Weights of a small GPT-style language model, trained from scratch on English Wikipedia.
Size: 8 layers, width 320, 5 heads of 64, MLP 640 GELU, vocabulary 32000.
Architecture: learned positions, no biases in attention or MLP, tied embeddings.
Each number is 128 + 24 x the weight over its row's rms, rounded and kept within 0 to 255. Layers, rows and columns count from 0. Numbers have three digits each. The size before them is the row's rms in percent of the matrix's.

# q: layer 4 attention query, 320x320, rms 0.124, rows 119-154, columns 64-127
# k: layer 4 attention key, 320x320, rms 0.113, rows 119-154, columns 64-127
# v: layer 4 attention value, 320x320, rms 0.0869, rows 64-127, columns 64-127
# o: layer 4 attention output (transposed), 320x320, rms 0.0803, rows 64-127, columns 64-127
q119 090:132110163164117111120157109122105107131121141111117154121144151120134137078119142150136140057144110107099173108127120112137114102103100152139115148144112163107093129133125107137107135128124070
k119 091:110095159130137139162134141123159096121155108139111165154144151180144146122165144114098123160133168102148173124118110128129092129133159115145106198102113157104129182097142140103161167142141136
q120 100:129138135138171143143155103148132150073134091151117115129142163102131105133162128123142111155099084139155107143168202146129104127129117130159126131102128153170162121116190109117107139123117156
k120 089:136143107147172106131142133107120105096123108132125119093162153117093105107120139103149107133139113120116134119122103115116179133147105137151173118130136152140108133158172107142105124124093126
q121 095:119117120099119125134120136075129083116110176163093140168134105121183134159156094176147118179134097141119128103164083121122156143085162106125136133181133109137125138134143138137118142131136121
k121 087:110079121121109161096167107119138127132130191128139158115163139108143095124129143128114131133127083100102112166124074103105146147115113141139139110125103151105111110180090113126141168129160151
q122 089:133119186106153100145127089130167123145107148115116114091189119164106100131132154104140119142145144128135091150128101144157146128151155116133117112143141147115172123129155132110084113118152122
k122 089:123149101147114133130164159091108122113119158114149123117151137095149078151134116139108114136129115156134102180107107123119132098117163103120157130132119162134130134121152143099102129146164139
q123 094:108104150159129110139177155146180154131122154182111107135107104140128115096105115123120103140085128119159131119085137139102123124147097143137110077117121112165125145137114114131122126109168083
k123 094:122112130128098131131091136147142163140159156152120123136109143105088167167111156158158110110110158097111162110124091138101125105145128139123119133112127126093092116141125120100125150135109124
q124 094:122111205119117118166123128152098152161136119111076146128124088098104134177141147135178186118130120121137144096136130072140122103109134175153144092100103129104103125139125146150101120093149129
k124 086:130122148108188141161121140158132132105067124140121138127125101153163138154109116148154135104164088129122112151132166099080146108133144140107142082175128149138118127107124113099118119145185116
q125 093:142112116152142115138138102143134127196120127150083093129125099128147148140086159146139132124193112135107103133153141119174154114144132164114120129149120113093157127127080154139087089120108133
k125 086:133091136158153098096150127152121125167118167132110085128116123087150146137135110113115128120145107109160085109162149115154122102123123150119139117092149141120151121136147175118084144111135154
q126 092:151129139176123162108166160133144126118121120134157158165124121126087144157140147130129104131183123109073155141148099107103108140112128140087125128108138161114134127114107118100069108150108125
k126 089:141129144107118155121148118078096115119091139127154084135143168136123140114130157133107081150160109118109119125123114130154147179095143160121127101103132195100128106098127117115111148161089106
q127 094:148163123126140146168133124170101119126129081171146149120153119133174136102101134101128153197152125127143111125136129137109111104159115121112110146160064138117099144114118120144169169110104097
k127 091:146160135118132109121149101152145143166145149116151196111127132102138165070127182124130093162152190119150102125154092147121137072074102125165137100186118135124157128108102139106149134119103130
v64 100:121120131110154127106161146125087094136134140124135114125128136114123119163125113151123102075132087093115106093133145101139130183168132150142132106123121137098119083164127088121126149160167112
o64 092:217122136143156133175084194151109124156166114101141138134133140189154144149117139158093159115172107123147096093111091102108142129132129153152128110128150123125136142168133125118139124139155125
v65 106:122127147102156088136079137118138100140131113103130106149124149083139063130134176135114137128125132103127116143126118128133152168134083150168130153147108122094130133099135129111100139132096128
o65 098:136163152119126140124093112135172133118126090111137127120108121128087080112149100147149166132122155114105116133164118117132108129155146118107131081086108143095158133135118093125123125090127098
v66 100:103170113132111157130110166115072154124117145118103141138088151104161117200085100160135140104118160160136141138159164108083140169120094116124125125107116136116130087179131119083102146107097113
o66 096:118143150133137139106098107096125113099087190092111109101179148116127109124095124136065135080159114123143098110097159125106110117146135089135117140130197148145133155121123083144123105130100140
v67 103:118114153164137122128110119137101137095103124111119122104104177120138128108144131157130117133158110113171118094139147121126102150178165105163143129092113120095149124095119142162131111121149171
o67 098:142129116146148097118157111147145110147124121132123186168130139097137139101124135150128113139143150164118119108148121107163118079085123121139114183126118116121136089155113118109095131137135170
v68 103:144079091140121162129146161162172156076110102119062147086107175076141125135156173171120153168073117139118159151089111135158165100142130107130137150122138128108124116094123135095115173127133102
o68 098:148156114137105131147127124105106123127092118138089149116125110115140139100162104158164116107139125118094113114141094174134143150206166131149133140183133123122111131122141152110131142127128101
v69 101:154167190164106140170089157102119139109102129176111143130145137138146111103113152108117129166124105163104134107102136100127141145082120131094145123127122142101126118156096128100156109173136137
o69 096:195132149126119169104183170120084110131118098145120129161128163132156111070131140093104135119059162127157126144099144163173117157111094076091089133153120170145124097124122133152120130140131134
v70 105:121146129117141118114141168132179126121094138100080101158165117159100143108165143112152101077145149110099139123108167171105120125110155139124135117103134128163131115128093100112119146125171109
o70 099:114133155135134127101145126168115153145137110139104116149165116142119113154167131148138124092112136086101131139104200099162167113102153146115123114114090179118121103117099112105129147141133120
v71 103:141140099133097145175142171170133114128107125099112104153100138140086121108116099140116111164073127107142157144123137093109125128168127193126127147089123140107127106133119115117145159153158109
o71 099:129129109111128136163180141146140095100159152119116152157118111126135085167118095158145104083123132134133163184141132132108119155148162156133160135153177112142145166145116115110107165137111131
v72 100:140101109152143110131140141089128121151102148136167140113193159143139161124114161134133111142145136133119135121132092187114148117121113099096106123098106118149152138112135101158118115133130127
o72 095:150137157117163125126144118132129135145131123134160144144129154127115170135131137132135144155144124123123115181099179120122146159117126102110130117101095134162122155156144135152151079114147153
v73 105:153155094109148118140097129106124119130132135100154119137091142107101150097126110097147121092110094149116154126124121161146137114104162101155114114099162147158155197125166113144135099154148118
o73 099:145080102112161123116151122062127123149110131139148110149117096125099117124100133144158135160126109108124107156146112143086139099158131170166073097091147078078135133138120163106099101096149101
v74 098:152162146113114086131121101091140094102118170139147134083140113118133152100123114092085100075131116140155108142133181136141155121123171121112141146098136088105135166104127161115119158148148142
o74 093:120180125092124100127108132164133113135130100171143140101177112089129159153147109103150105170104165146134138135101086161111127158116090114133097114147092099131155133117136108112142140103122111
v75 099:109130093082105146139133144147143101159109203079140107098133123159194140108120105135112121125152138139132112149135125113153075138111137152091129140161144101142121152156108164098123092147136120
o75 092:155119118119132122175185151176134095130119154101087134136160169131158124162112099130129134088124106133114158103134164140127084094123128094144117126102116118105084123103169133133150092145155131
v76 102:115137146095098122100090126115111124123059112137118134133121127109138099109123130146130085124133063135138118130086126118148124138149138096141098109165190126132105135088124141119075163107137102
o76 099:159111137156134112137102132057148102127105126132115159121181138156142140171148126157100077093134156163137114153163111128105071112109116166103135101121142148106111131132138169144126170124144101
v77 101:117103118091130154155144166115138161124149163126125157147164133104118083128082137155118145145151111133139102164158094071137112120110139121141100137094131147126145127187141146125119148161103105
o77 098:123106077160137137154102159144102136118149161168217152159170150128114091080133139144102121137142136148165079118124128180149114129114135115139101092149148105098097169134118110143117068101128146
v78 105:090152139089129124128150152162116164084157108124122176075131120069145151142141088173111105139149121096132130133164139137157138126117144083139106133161116109103145124105146117128075132140120124
o78 101:111123159107114144154124115084109115075054168200137193105153129118136168179133180149090172123092177105115116118120125131191143128156136134115125130111140107168135119164112113094133120146140117
v79 098:142127170098125137162100118127118120156142104133113153099159118156122156132098160152120150100106106127142100113129118145120144120146082134127112090137130120131100108075155162093101114160120162
o79 091:174136190077075158102169145132095119141124091124131148087151130130099189136099145144157098147109104110124107114144128170115097069155101104105129141144113124096125133138119118127135076135076116
v80 101:138103136135142116117129169148124098139124108133126159113107170151134105111131153130131123141142125169124132146096106142075132104154065123099129121101134145143120148147141167120159175117114086
o80 099:124170129147154124140154122054075098150135107134115118142126155172114139089113208110121111131105102125115187125139134106113112140161161159135107136141132162124089094138172132141114175100104099
v81 104:101160113101166140147133138139111090147133134114111178123138092098097122096130116143136120098128127136133112058149083136111092132124134172106132164110162152123139102168127127150118175164153145
o81 098:128133155133157154147165130154134120114149110112082141162093122114156131167138116129118117099148135153169112134091128122108146138157121120131095105147074167154104150119130133153085154117134145
v82 103:155110135124113162155148117119099139114143103127136143135105098147128162120099146123159110144082158141102112112088133151159106132137109142155188107127110097095150139158132149118125176144109143
o82 092:094136111129163129121126083155124119159139120148131138087080158151140114118139121144158113111123128128081164117121204118133089122123140122117187131128096079109157106096107151135163132104125119
v83 101:128124096094134108140132136123112113168119130153124159122139130115134088137154126074134101131131094146144098134162126147126117130127117137141106135127119122131125131143161111114167134108157134
o83 100:120087125128127086076150122115137119137095183105093106089133156122146148069137144161097099135142096160113121108095122123114146125149132104085098140107132155167158107113102149178140161145184107
v84 106:088117125087108146153130137182120136138122154107148143157154109101105135130148137121148101131120148144144118148136120124134116147122139127081183137110150158069150119119142092105134099153127104
o84 104:119150126092169107168120082099135084105099142105107099111170122119123114130153158109156157096131125099134131132158122137108118122129124098161162096152105112132134105151149119147137114103072104
v85 100:157166170126129139128106090142144140124120135116138097135154137138110114189117107099092097137121144129121117167117138129143124169147108153143114103121122172119115150120159140080133145104122098
o85 099:102148119146130128164102123121114135147135094073146113117162153098147112111109119143160097167105128144138111082163156090126114155132085128116153096105099117116131153108131110100118129150133117
v86 104:124118126118137109172172119166167153114115190094115137136105127176086121101135102151124108117154123113182194137124118163097126107132094119134135146040122163109101141134113127145140139158177123
o86 098:154144116136167122102140140107122114119112110080136132122134177113108117122101148117136117129161145130128128150108104116113149112110106141113139110102182140145120142161142111137135132094146174
v87 109:106134150167149132123101166137153146102141126148084103124121149137127163154113138193132164124138118146127159146120111160132111137164118119141144130135119109125127140140140132137133114168136147
o87 099:130095163116148170109124129059146153123112134143097087124083131108131168150123104120146156138159151127148154098136135092149158103127139119134128095161147117122121095153126119152117082134151143
v88 104:096143138111117114124114104129115138142108117115147123100113146147123132126136130126145122130164099125118122127172094093091132136114153143152126130151169142125107144154130133127160104125119147
o88 099:167166120154112163125153112112148116149150101118097139135118175112125084118160133115125135142099071129127144117109111133192134139131149176123123113114189135124106125163138135094139134097130143
v89 107:129115139137124134131114120154127129111144169160117132140135120147175111144174124095154150109113101084157137096129140119099126079141189121158153159122139132121154095087131154147088139159119122
o89 101:126113130103128176125138135118132113134152125140136151118149144133155133112130132134133132130108125139136119146127090097117156101198171162132175125157157128107133151106136153123062167160138130
v90 102:106123103091109170115117140067110127123088115158135121109108086148144197141159077118135191139133187124141142102163133117110119119148114074151137104131145109140120156125109161151104162146141124
o90 099:142109123157124123154123133136120130153137117150149130104078124114115159151146149138108151133123117151150156137122190117143086150143132156118152088132133104141165101157132131178089122111129125
v91 095:135117093075128109121153135106106098114074090089149150142123126131111135133143146099145138147137142135123106137127147115158135165123182120127145142120095136130109166130090115110143158107152088
o91 094:129113135168128133128108162106099124115119144131089093145117143127085117143135137156136102098121157149142114136116106138106183172125126089167124147122109111147125141125171119169136104132135140
v92 105:101150176130115118122107169115114103165130090131150132109135186131105135126136131125146135114148132114132132140160104113144155151147145152180154127097100153123106119141104084124112122180104118
o92 095:170124103085141107159133131129132132176151132103176102086147130141117118147147129162132124140084141173105130120133145108126140123144121070151141114147121123132148142167136102113098159165148126
v93 105:137163137144092126152131112169117123137098127144079117134115099119126122135136121108161122133178111104156160125131151110130133123157158122157157127148163102135106138138165116142136106128110143
o93 096:133160111150130165152114119173129146108139107088139142159161165150123123162101140132141178151132143114142111164144080126153154085112128140117132120125152122160106144131123116114148132141138116
v94 109:093163124123118116119120035106107105112153151125130157124126142142081124093103100135122100146155148134129111121104129124132103125149114109153110169154169149109136141119111131143137142104124168
o94 102:121134131135117127128132122127145142131097174152114133123128141097124129118111140116113106141123107156107119160158102107123145122121139127130160085140179126180123134115135129126158126163113155
v95 101:137130146155131160089107136086117103164159122117136134145107144109132049162124106122142112117126106161101100071131154101145154089140168116153121148052104085122139100138130129124133131108144147
o95 090:132116159069142133114135107160183141118124157163148091100162139132123109119091118081117091105080143149121133143154117171127130136192166100163120135107110112135148138126104149117154133105160150
v96 109:153163156162138143142148176124129128162143168122103132109143116110139102121137151121108154125134138137082139088120110103139134131095137152156134121141107114143135110067184138105160126110135137
o96 097:178169164125143122172113132114146133149110144125104147144158118147148155108160079097154144157122128128106107099128154110106132111087142118147093112202069138156141133118138112090144121124122146
v97 107:055103129140176172139151132153102124163117132168103206145132134129119068126118115149127131095119138126119136149148116136154142138133111148149138153127155091132115139111117133129121105093156138
o97 099:132111103134106123114130150138156137099127111098120099183138116136149131078099142177104130126135096115131161126126130150154110197174104134135133106147113121145127130140145160160106155125160168
v98 100:111117113110093163120142156148113162154120107127123127132129149140187138121063155103117135170089122116128125113121152155137121131093140124175123129156135120133136115108087168127141113141106122
o98 094:102072118161077099161127148136093130129132113136138127162129132123124127117108153114112131144107096122123129135150187141108106149138105138162110140117154174161078070124129164146142109120170136
v99 109:124127109075142145177170113129120079122156125119143128108108141124123149133110100139110126124084155119129137136101120087136101148120124163152110124143115128120124115130115113108080141166163078
o99 097:136152119098170112109122126108120132099159178131171118125155093147128097148146093151112107094136083084127132133161086102121128140106114151130142116133171134156127152098135129133107140127147158
v100 101:143104116131114149089113150156136104142119157103137139141141146134094111103137138135154101147143084124136143089118120152081108165147133110083103156111121110140113162120114125152125164109133143
o100 098:128115149133146110135135142127101104204154135155137117114153116144105106160149128166111130119106153137150143106138009150148123161095124101081071156156112132145141137106136171143184126108138118
v101 106:167133142147145131115139136160124133093169149153147171104161121176143136105157138103114104109149151169129144131137134129124181162085159130168139098130118115144129127124112129140111151138135132
o101 099:144134150147087136150111152170134128136097143108189112086147104137120160097165147144159135149108104190125141143093091058082127119129120136103155147163132097142124104137119106148159204137151121
v102 101:159098105075152100156127150090133148113082147105168101139093119108128117122097115141114103098174111156120085119142180129148124127146143116118142104139136154153148113117150113142138112114121178
o102 097:100129140163130125130129148112100183113083128153159103111100083123130157138109094120130148140132140119126145113101079172119110152100125176097078159113129095124101113165121104138127114120192160
v103 107:125119109132162096173126152131140142112115128130114106176148134111128130136122153118083081114158167159126138145163146134128129147122142124152128136129119139139127139158144140122115094105149143
o103 096:151123119161184142113097161137129133125093164108122167116102092122137114154139138098111113122130138107119178173148223139132114166188102114117159164144108113123127149134109118099153113170122111
v104 106:166108181100114133153119129121167098141156129140138129161114130165139143143135132185110075180085125095156115145102146101136091125131167120160145147144110102130135087166112088158142128105099121
o104 098:102136108147136128138125081097156147125157131125135116103082160132125129083110093093108167061086117141094176163131106146110120096170109127140118147146133107163104128080137097141116107160123110
v105 104:128131124115134162111131121134138174161168135105085150126126160137119074154117140099150101142133140148145183117108151155143116087125121083138108145128085137137097164123122128126134118115100093
o105 096:112131123139136178157173098084154120149096155123151141118160122138162130116120153138172129155135140096111146121134146080101150129121135163184115136158161168145164137136134134125133153177145094
v106 101:120147140135146129128122113158137111134139174143149191161092082096140155134117161151092107113109180131123155123071147136140155095125124149124124110129103127149120139139136159138101149160121093
o106 097:153122147120143140153130141158122157101130121125135121153134074136173174124146097102110114131152139157132107113149164140103157110177109134149108145137151123168131145133150145138169140175086122
v107 101:123145183116100120102123143095149128145127139134150091126138129166159117120129148141105154154136128151078121121096112139129105128131100165143138126153189110092105140100167130163114167138104118
o107 101:114113137141135162164127127123143101142149089106114156138137121161112110156108111149105132136137113134061099143146177116150102145094097132153131106197068110139138120105141139148126140076149121
v108 099:103157113161168117118135152124226091156159118138106107101135139120116132145129148161129159126106141124118129148148133102153138105110139122120093118156142131136107112143176123162101102105073126
o108 096:118103149127123137146129137164138148156118131096135100111116152116121078120116160113197171115133135139132168125095166088154123123147118197166115139123126111106123142164135175147158095138095182
v109 107:144162121120130134139138143134104134103108135107149103115077117110146134130114104089116184096158141099123088125180120133162112158103117134150120138168169149128163129116157069122146143103109110
o109 100:130148123126138130126102089108161118113096166090145095138112107108159055131141133108123143135103149180143114130157069122147132145099159161140131134135111128137068130122159155101172133143115148
v110 095:117136099145145123149103086165125105137145151146083153146139168089160133104125086135137132144133138159134096133158120188137125140157107148165128106126137114131115121076134121099177127176094101
o110 095:131136072131107132121100130152123134152137152123085111146107099100119080132107147107144104123085142150084085121124151107141167124120078141090076149123162141119165126121141158131122125112127036
v111 097:117155076115136126140110139154139153181143121139106149130146152075192113146114167192086071110150144152111158083121090137126076136099127159135134127161100149091118121108138104107140118127128122
o111 094:111162126133131101095173144115113108147125131109154106133141152162187123145072139142123108141164146093114101123131139136114107113090115134131118144121135102087108123176159128135174098104148167
v112 098:110133160174100113111155087157089075121139136142144139125155116102121128152094149152148125110157140131121173127153120118114105134134140140106149121141120178126153141155117130122104105116172162
o112 097:162123144117094129091107110134105101089129177061151134132131129102105124087108156138173071132123149104104174115124121118101104129175116082118081137179150111134130145144107135146118169133128143
v113 103:168107163135115101151148142153115140162105133119133122143111103133119116142172122116170122122147109112146112158117140109079125126112063149140118133105099095087188101171124131094113135111138122
o113 098:138143133116132139094123160118103075133112117143064098160117105077142145132112096155153124159095131179181135178156125133136107129119081138112115153084140163128161154142129101145133116117123151
v114 100:106131118108082132144122152099117098134110111113115117076137099060134163122136129137119177126161126111103147136130099150109145097074153143122172129102141096132110135082130170088172132159180137
o114 096:111124144053092157122165156149076148128135151130091157113115156119105150125171097160127071119131121113138140114111124145128139123110130119127112143140106123123110107126151161105092189139142115
v115 095:138139102125091111197119114149171099175161144137148137123146131115119115185126089109138116129159109122096132115140114143126124132128064121109101129172137154121127143118132089127137137116112154
o115 093:141145111142131162125133123141153104160106142128142115144125096134135156114145103127116114093150131137102117120136125091148123115125127121113115120159127115132154119119105133131166136151121142
v116 096:093150149107129132133147159111156095146109110155140110121085077119124152150141123128172121156111112111119118084144117159097067146158126129122129101148108126103145146154113157106105091084095127
o116 095:111109127140121110137069086140138117139129166119142135128116108174149141165119135146124137154094112169138152105144094128145175153104148086111127146091099156094134136123155146133067074131100154
v117 104:093124131133154150152100120133143159124108095139132120129144121133140149143178154108111154125138173125150141085157104196135184126133140103088123133124090147128140147155135121078159174155129112
o117 100:093073112117132105142138092126091121105133140102123097167120140118093115127151119088171108127123117091138104108118155114155143133133132165113142099113117123133138164143157113150187160162117125
v118 102:146125139162123133159130076123144098095127153154134113156131125147117170111130151138129142144158143122147091101095145127102135146118102122123160143117113168095154132160102162103144126142108140
o118 095:124118159159144108127119098160081171161130169154106151191134152084130112097113134142121124160093146156106136105147130132134130146095125169181133114150132134115137157134134112110121139190094107
v119 105:134147125160172151158150152107141151124141102180153097110121134103113137135135141185150094144136113130097142147168112150136194124116156130129076124088159138177157119166145125120140113125120176
o119 105:137123094156135112156104154101119123103092110105182117136124157145094138148094111115144174141098158119120114157098145130160108115138134125115093134123125118137202103106111121082126149148156137
v120 106:126120167143216087153118132174093144151141134150135107095148121111111153081135084138147176131119133099141130115126117104139176112141162137142155127112150154107136151136163137160106110110162173
o120 102:147150118150169165159138110139138140190131119099121102139168117109081133142104108132156145142167136132113101141114143147162147145095127165137108142134130116185139169114155111158116118113145136
v121 105:128109125098123147145129109133114127081160119130093079129109107140173167114174134098108111136165115081096118121130117101113086124138154123070136128127141144117130180159150140137148110134172124
o121 099:151078133150163107139108147158146143155102152142083144104116150103149118123149117077117152161119105114168146149101090080123172108136147114107118113138144120160136101104084115092162135119146159
v122 100:128101123104128131102160124071153163129114146116122150097166116122128148121111109138129157127160190138147121130085125139147102144154123127127140144093166110103142080068154165117158107116131132
o122 095:124144137124121141123115122127126143091092111119155124124121112133130134154124127123112087131099067131128147135135121096121118122136164110127183120161130138108097117127152102138086114120119102
v123 101:157155112166118093135113139132090140108123141138109133115121083131104115130137078121165100123078133111156133095148147084148118179139109169130114105123124126142167133118155155131105115103117143
o123 095:124163138131132139096114159143153165117093054118152149086101144154074124172121119107108117142118145135123143138086101139102138146139121124175137084106149152149173160100127146157133129164088118
v124 101:109120148143092112164149124126130158150129103150177159130130115152131102138137106170143083189107133114143160125122128096173173066111151072153096128112126110122136128208135124120118130118126100
o124 094:107140141148148111102141099149130146178074107095167120129147127114099143128112107133138153137161094100162092165142162118142093113153116118151104137101144135155100121076163163118111134110128105
v125 100:115122153127106098151140138123111108131141126117171134121133135095099093130098129119204115182125150157131149118116138163114145120102134161101107165141102124156108124076159163121110126142148136
o125 095:139094152119145142115176087075171112115125149104140141110118127133113104139117158166151100128119130077118127102188174089061109128112106122076130119152099140109114124118110116140101142115125120
v126 098:108100150112133141114126111140120121143142156143140126138136112143110141137112129095155198113152122134119090166109117136127126112088129103159158105109117143164127160111126115103130123124085117
o126 095:122108134126134119114117098117131147141130151105117126114128111105156145068151150157149129082147085121121148146138130090143119106143133124126121130153127152144163117109075114129081169111153138
v127 104:154136146131146131091129114120140128134112100157127127135136102128111130125126156138090137141096093119142118120101109109137141204136158131151150154093109140155093129124127117098157133133154150
o127 098:119184111143145145154115126149125126140133109149128116140139180148133156068125130108146101170129141125135127126124139169106121175137105158082175093084126120143179112175094125087160141127112130
q128 082:121147111139181158147144145130119114106122150148121095111122126142115111138131116115133119138126095105128141190114133123127126109104171150133148128104113129103104132152154149099129117160117088
k128 085:105120132103126102181146109130166119114120114145097127125122175173101168147102111131117131143166111128129096162140128162138119122112102171139157086134097118113129098163156099118129121086131101
q129 082:121163135175157097149153140130135131199101139142128097167140089092087119148114140127128125122152119113129122101120107099120150125131135129121125153130096112160159109096121126137168145124113135
k129 086:142152159154139136153111145139133130111114153131087123140137103114150120117109107097126172164100177106105114126092119116129097120129142117143137153148117144143095158132111149167163109134139163
q130 083:133143144155094134093126163114152111128143112141099147101138133145104114094116134101085112162119130121157159098119116130110179123081126129116119150149139109122137145134124099134158118153124126
k130 086:118168138154056119123104105138145133112100142157140118100120131126075144126134120097062146170100156122126107114140094106081151137143139101074125135161088134130107138092114156131146098149104148
q131 078:145146135130135113100157163159117120087104148127124126125142113164110133101102141112117142141115131125125131135176109069123150121131100116107137153162089120106174133109168149131090120175116107
k131 085:128134150093112168136137157129129119149101142139143121154103101167098144089150101125140161133141128152119137094140155086141120108112145120125107096135118126094109106153133170128105121174189147
q132 083:140101128145092134186126170128165133137139120111110119154154107128109135176126120119138087095144155145104133186078150105153171125140129162101129164135133124144129116161102108154135171158115103
k132 090:122123135163112139109126156116124126173141111112130142143170081122096109103128136122158094142130124138117159157118201101140154139150147144111105104112141140188112131128143088130132185117136121
q133 086:140113125116160164105170137118139088136123143112123182082118126128117128155120111160076159114159126143103138131103128141128123116113130102087137171114180185125082145096121113155133115115129127
k133 088:178135113086142149146095104156168114136117128146140163121136115122129090136114108117136119110113067150122147127099116122109142130135131078110120115109122129155113135143120129162102155155102092
q134 084:125123166094133138139128135170135133143073091198124150109122114125140127102127104128155151156098133174093097140123124097135161116095164164128104121127123107135127089149122104142115087096116126
k134 087:153152147130096114161117132121130180103123124135130090109142083122129124134102125103135153096134103161078144171164128116090116144132113088143093113089142120113125136167121108096178121084116113
q135 087:151120117120134111126120115060170118125133119125120140082135145148094093160139154128143147156100145143105172096136113117154161135118181185151120136125125149097131131133126127088138119116154124
k135 092:091141148166097115095112162149145105064124093148121117084111124101067110146121158096161177125145100115172228118130105142126082117113173127143080131124124113136133139131119113122123093144116139
q136 084:127117134114132125150106141098116150125110114154123141158183131108131141154134095118102088127128156123127140121121116156149114131110132103143115102125159119152138125109135087116155110115077165
k136 085:111131105127128115157115065137070107114166130138127074131150140072088078150115139139094117146147117129101081124104145111142110143112111098136131098141131119098143122106111092117161095120121168
q137 086:096126127126096138116122081151141113140160160134166129148143115178127106104129110111105110126126051130070136117106113125130095111131161120106146114141128123117097175154117147155135114145118129
k137 091:106104119136150108145155117093160097105132111178132134139140132098125152141109149178120145156113113121092113117122070131150123141075097091141109102126149124107095127112150123107105109134133088
q138 084:060112130147139125103167118089117117087133120116053148157079120128132148145144122085086104081142145104113134119156154123113162143113084082113139127118135165120104097136142128153120128122089160
k138 091:135110163164126112104130113142128151129172133122070120170112125137131126118145123128140122128130132098132186105129112120150104148154092082103133149116126093130088093113131084139141121129058168
q139 083:107187115102102138118118140130177151147111119108150138153160142118117166112096101130133112118114150125145152132056140138148142123146093125144115152114194139147155159130098130121158143160167096
k139 090:133181078119104135100141171114124086133148105118107113128115126132119106109102088118143140110111121185149112148149135101172136144142113109127141165127141149134136168154104165134147127126119108
q140 084:125125161168112123095141102161128147141149090062105142156159120128112122123121106137086159109117099144141141151150149151124107110132159099137142155124155115112150144078124164144139148115134111
k140 087:074110119163116140139127101128145133156092131144138106125181107138124112095126108163114126155143111120170111151108112103149144125139133132138152103128153123097155132115144124106115153116124128
q141 086:150102142150116063132114123157134152133163183082114141107113142156118148129115135071109110106123152153109147119129128133163122141110142102094122132125091084118104158174107107132178099109142145
k141 087:160094156131100104123099151154123118143127093126165110169116108108122158130090128113097104087169095092143107087146174109152145102113127079144119129132127130106134092105093107092125148112149153
q142 086:127158153139142121146126120107147097141137162142089147141150136088114103122122159188119134107127128097081105084146094144131114167149132134154114091142076120165118133113111133114085143125146104
k142 092:156142117107136122162150130085125148125134142132106131139100108128113162117139101127146102117174159121129084122115110106108113123105150173093094134176091159130144133132115123106108144143147132
q143 084:115129121165166135121137166155127143158134156139169126105121120178101076153114101122103112150088119116113115142105141141157104131143095094114133171155156166125162159133147132135141126168158142
k143 086:135128141105144117155144163172120132150070143149160110090128137122100096113112178089155135163095111100144127129111136104158150149115163105119126150120119137122160137101123142163060127145131148
q144 083:123160121148095127150128119120134150122123154132138131129142160131133108098142121171141100161116100127108141125117071147118154161157103109103097125146083115127125125139129124123104135160129119
k144 089:142142096159096128151099126110161104169094143108135146096120128092137127082133148141113125175141094113133165104132122074123155119127126205143132134110095106121135121122128140083159111107152097
q145 086:121090101134141138135126098110117144180144178126108073104133099121153127139134147147113123152128141156115153158167127130109125133123087112137196143126145134155133078089132143174115127134220095
k145 093:154116175095123170128128100126108118148152134166147068120129129089121129129127121120116139147148096094118112130150112157076177153120122097134119114134155183151137135065164096137096162089167063
q146 082:124170145156142162133129140124136136111151110089124179080111175185132113091131149152133118141127154114121130085136105094104169156147090089163121134139135151160083123064104113129099135140110152
k146 090:133155124146118149114148155119110127119106119081154155137134132169118125094088125137138171128103156134134141143088116146134159132116146128129086120154161117155133154106105096118111121160157144
q147 082:106092126088110145124093161148142114115113143146073047145082146144111094136149073147138110120127130133146123125122118130138107143143154095138164105122123083108181146148164117147107119108119156
k147 088:163115133110120155110079180097143143124146105152101040142133130134153143168097092116131150126159120158144117148156128126130130143120149095125132097177105104098138125146148129102116151142118155
q148 090:151077142105150123122085149165137113130113136085138165167145141074141156101152142131169120136113105117151162082123110113124106118099113147111108129193149094138113141096105145147093153153160185
k148 092:175110108165102120119115161112123154161084153143116147126158139086107109138113114143114128117112132098117124096147066106088152149099126140121136112099151131101113121171138122134123151144121114
q149 084:158148121128109125124140123095139150164120170129161084127148092121104144157137115129104143124104123130126143112151128115115080129107132109112106105116112113092105108166130147114153133192125098
k149 093:126146113088105112144125098115117116172106134172103099094146160142125146150095105126147123152140102141139146158134194080150122118085097159105154134143154150116124113152132140112139116153126150
q150 087:087108104116100110102102118136146124129127172127130120162109112149133129105103176158144139134142116135161101106136117179101096154099152145149141158159133128119158141124127119109138131111161113
k150 090:090127107136140136143112118155129147178125166148163111139141088167126120145174134134146113198157154093139135124137139164131130127118142124159105121129102101167149144164109123148105136093190110
q151 086:154109107112101158083141150134126115128086109063090143097110143132118131161085189141137118145148162105123136139129112118081116209104141067113138144126157124096122163140113134118147135142121122
k151 094:138124158098114105133083152126111110139109166086136153145150137107183158092145151143132094087117163144145142129150108120131140124176138100135125104125174152121120142099082126110147159139109119
q152 085:118131095063126153129133127094099077119145080111139153156165121166187147126131140113150138132112159111117138142098120102085162110158137140129142111143110152140124124139164127162128182174144109
k152 089:130144154149109157107148104074155119123125156136097159158165101115146137116130190058160110130107126119140170126087092126123128125149143119133117127130103150106081142129162162207141118145148121
q153 084:103121121109144163138095132096127139176156131127163123117113144132117125147106100150104175103156087103137113148131159136145131100156145123127135075097164143150119141123159177151103080131160168
k153 089:082139146089145170151157116138142136098176129103114130131160134146149167170084090148128120120137134136110114153148102144110137104125096130109135114148126147196140113142159173154130105124166104
q154 087:189120133103136161151147156141130116146132115150113150090066158155084101115112153179122129146139133120148151110134169094102110164106134113111121123102116119112157186105088113130104160113152156
k154 087:131136132129166113138111164125135102151160097125079139133095094134084115132129110135126110138117103130116179104125151147115153143119122126140137121135129130108128190092125128116134094142140099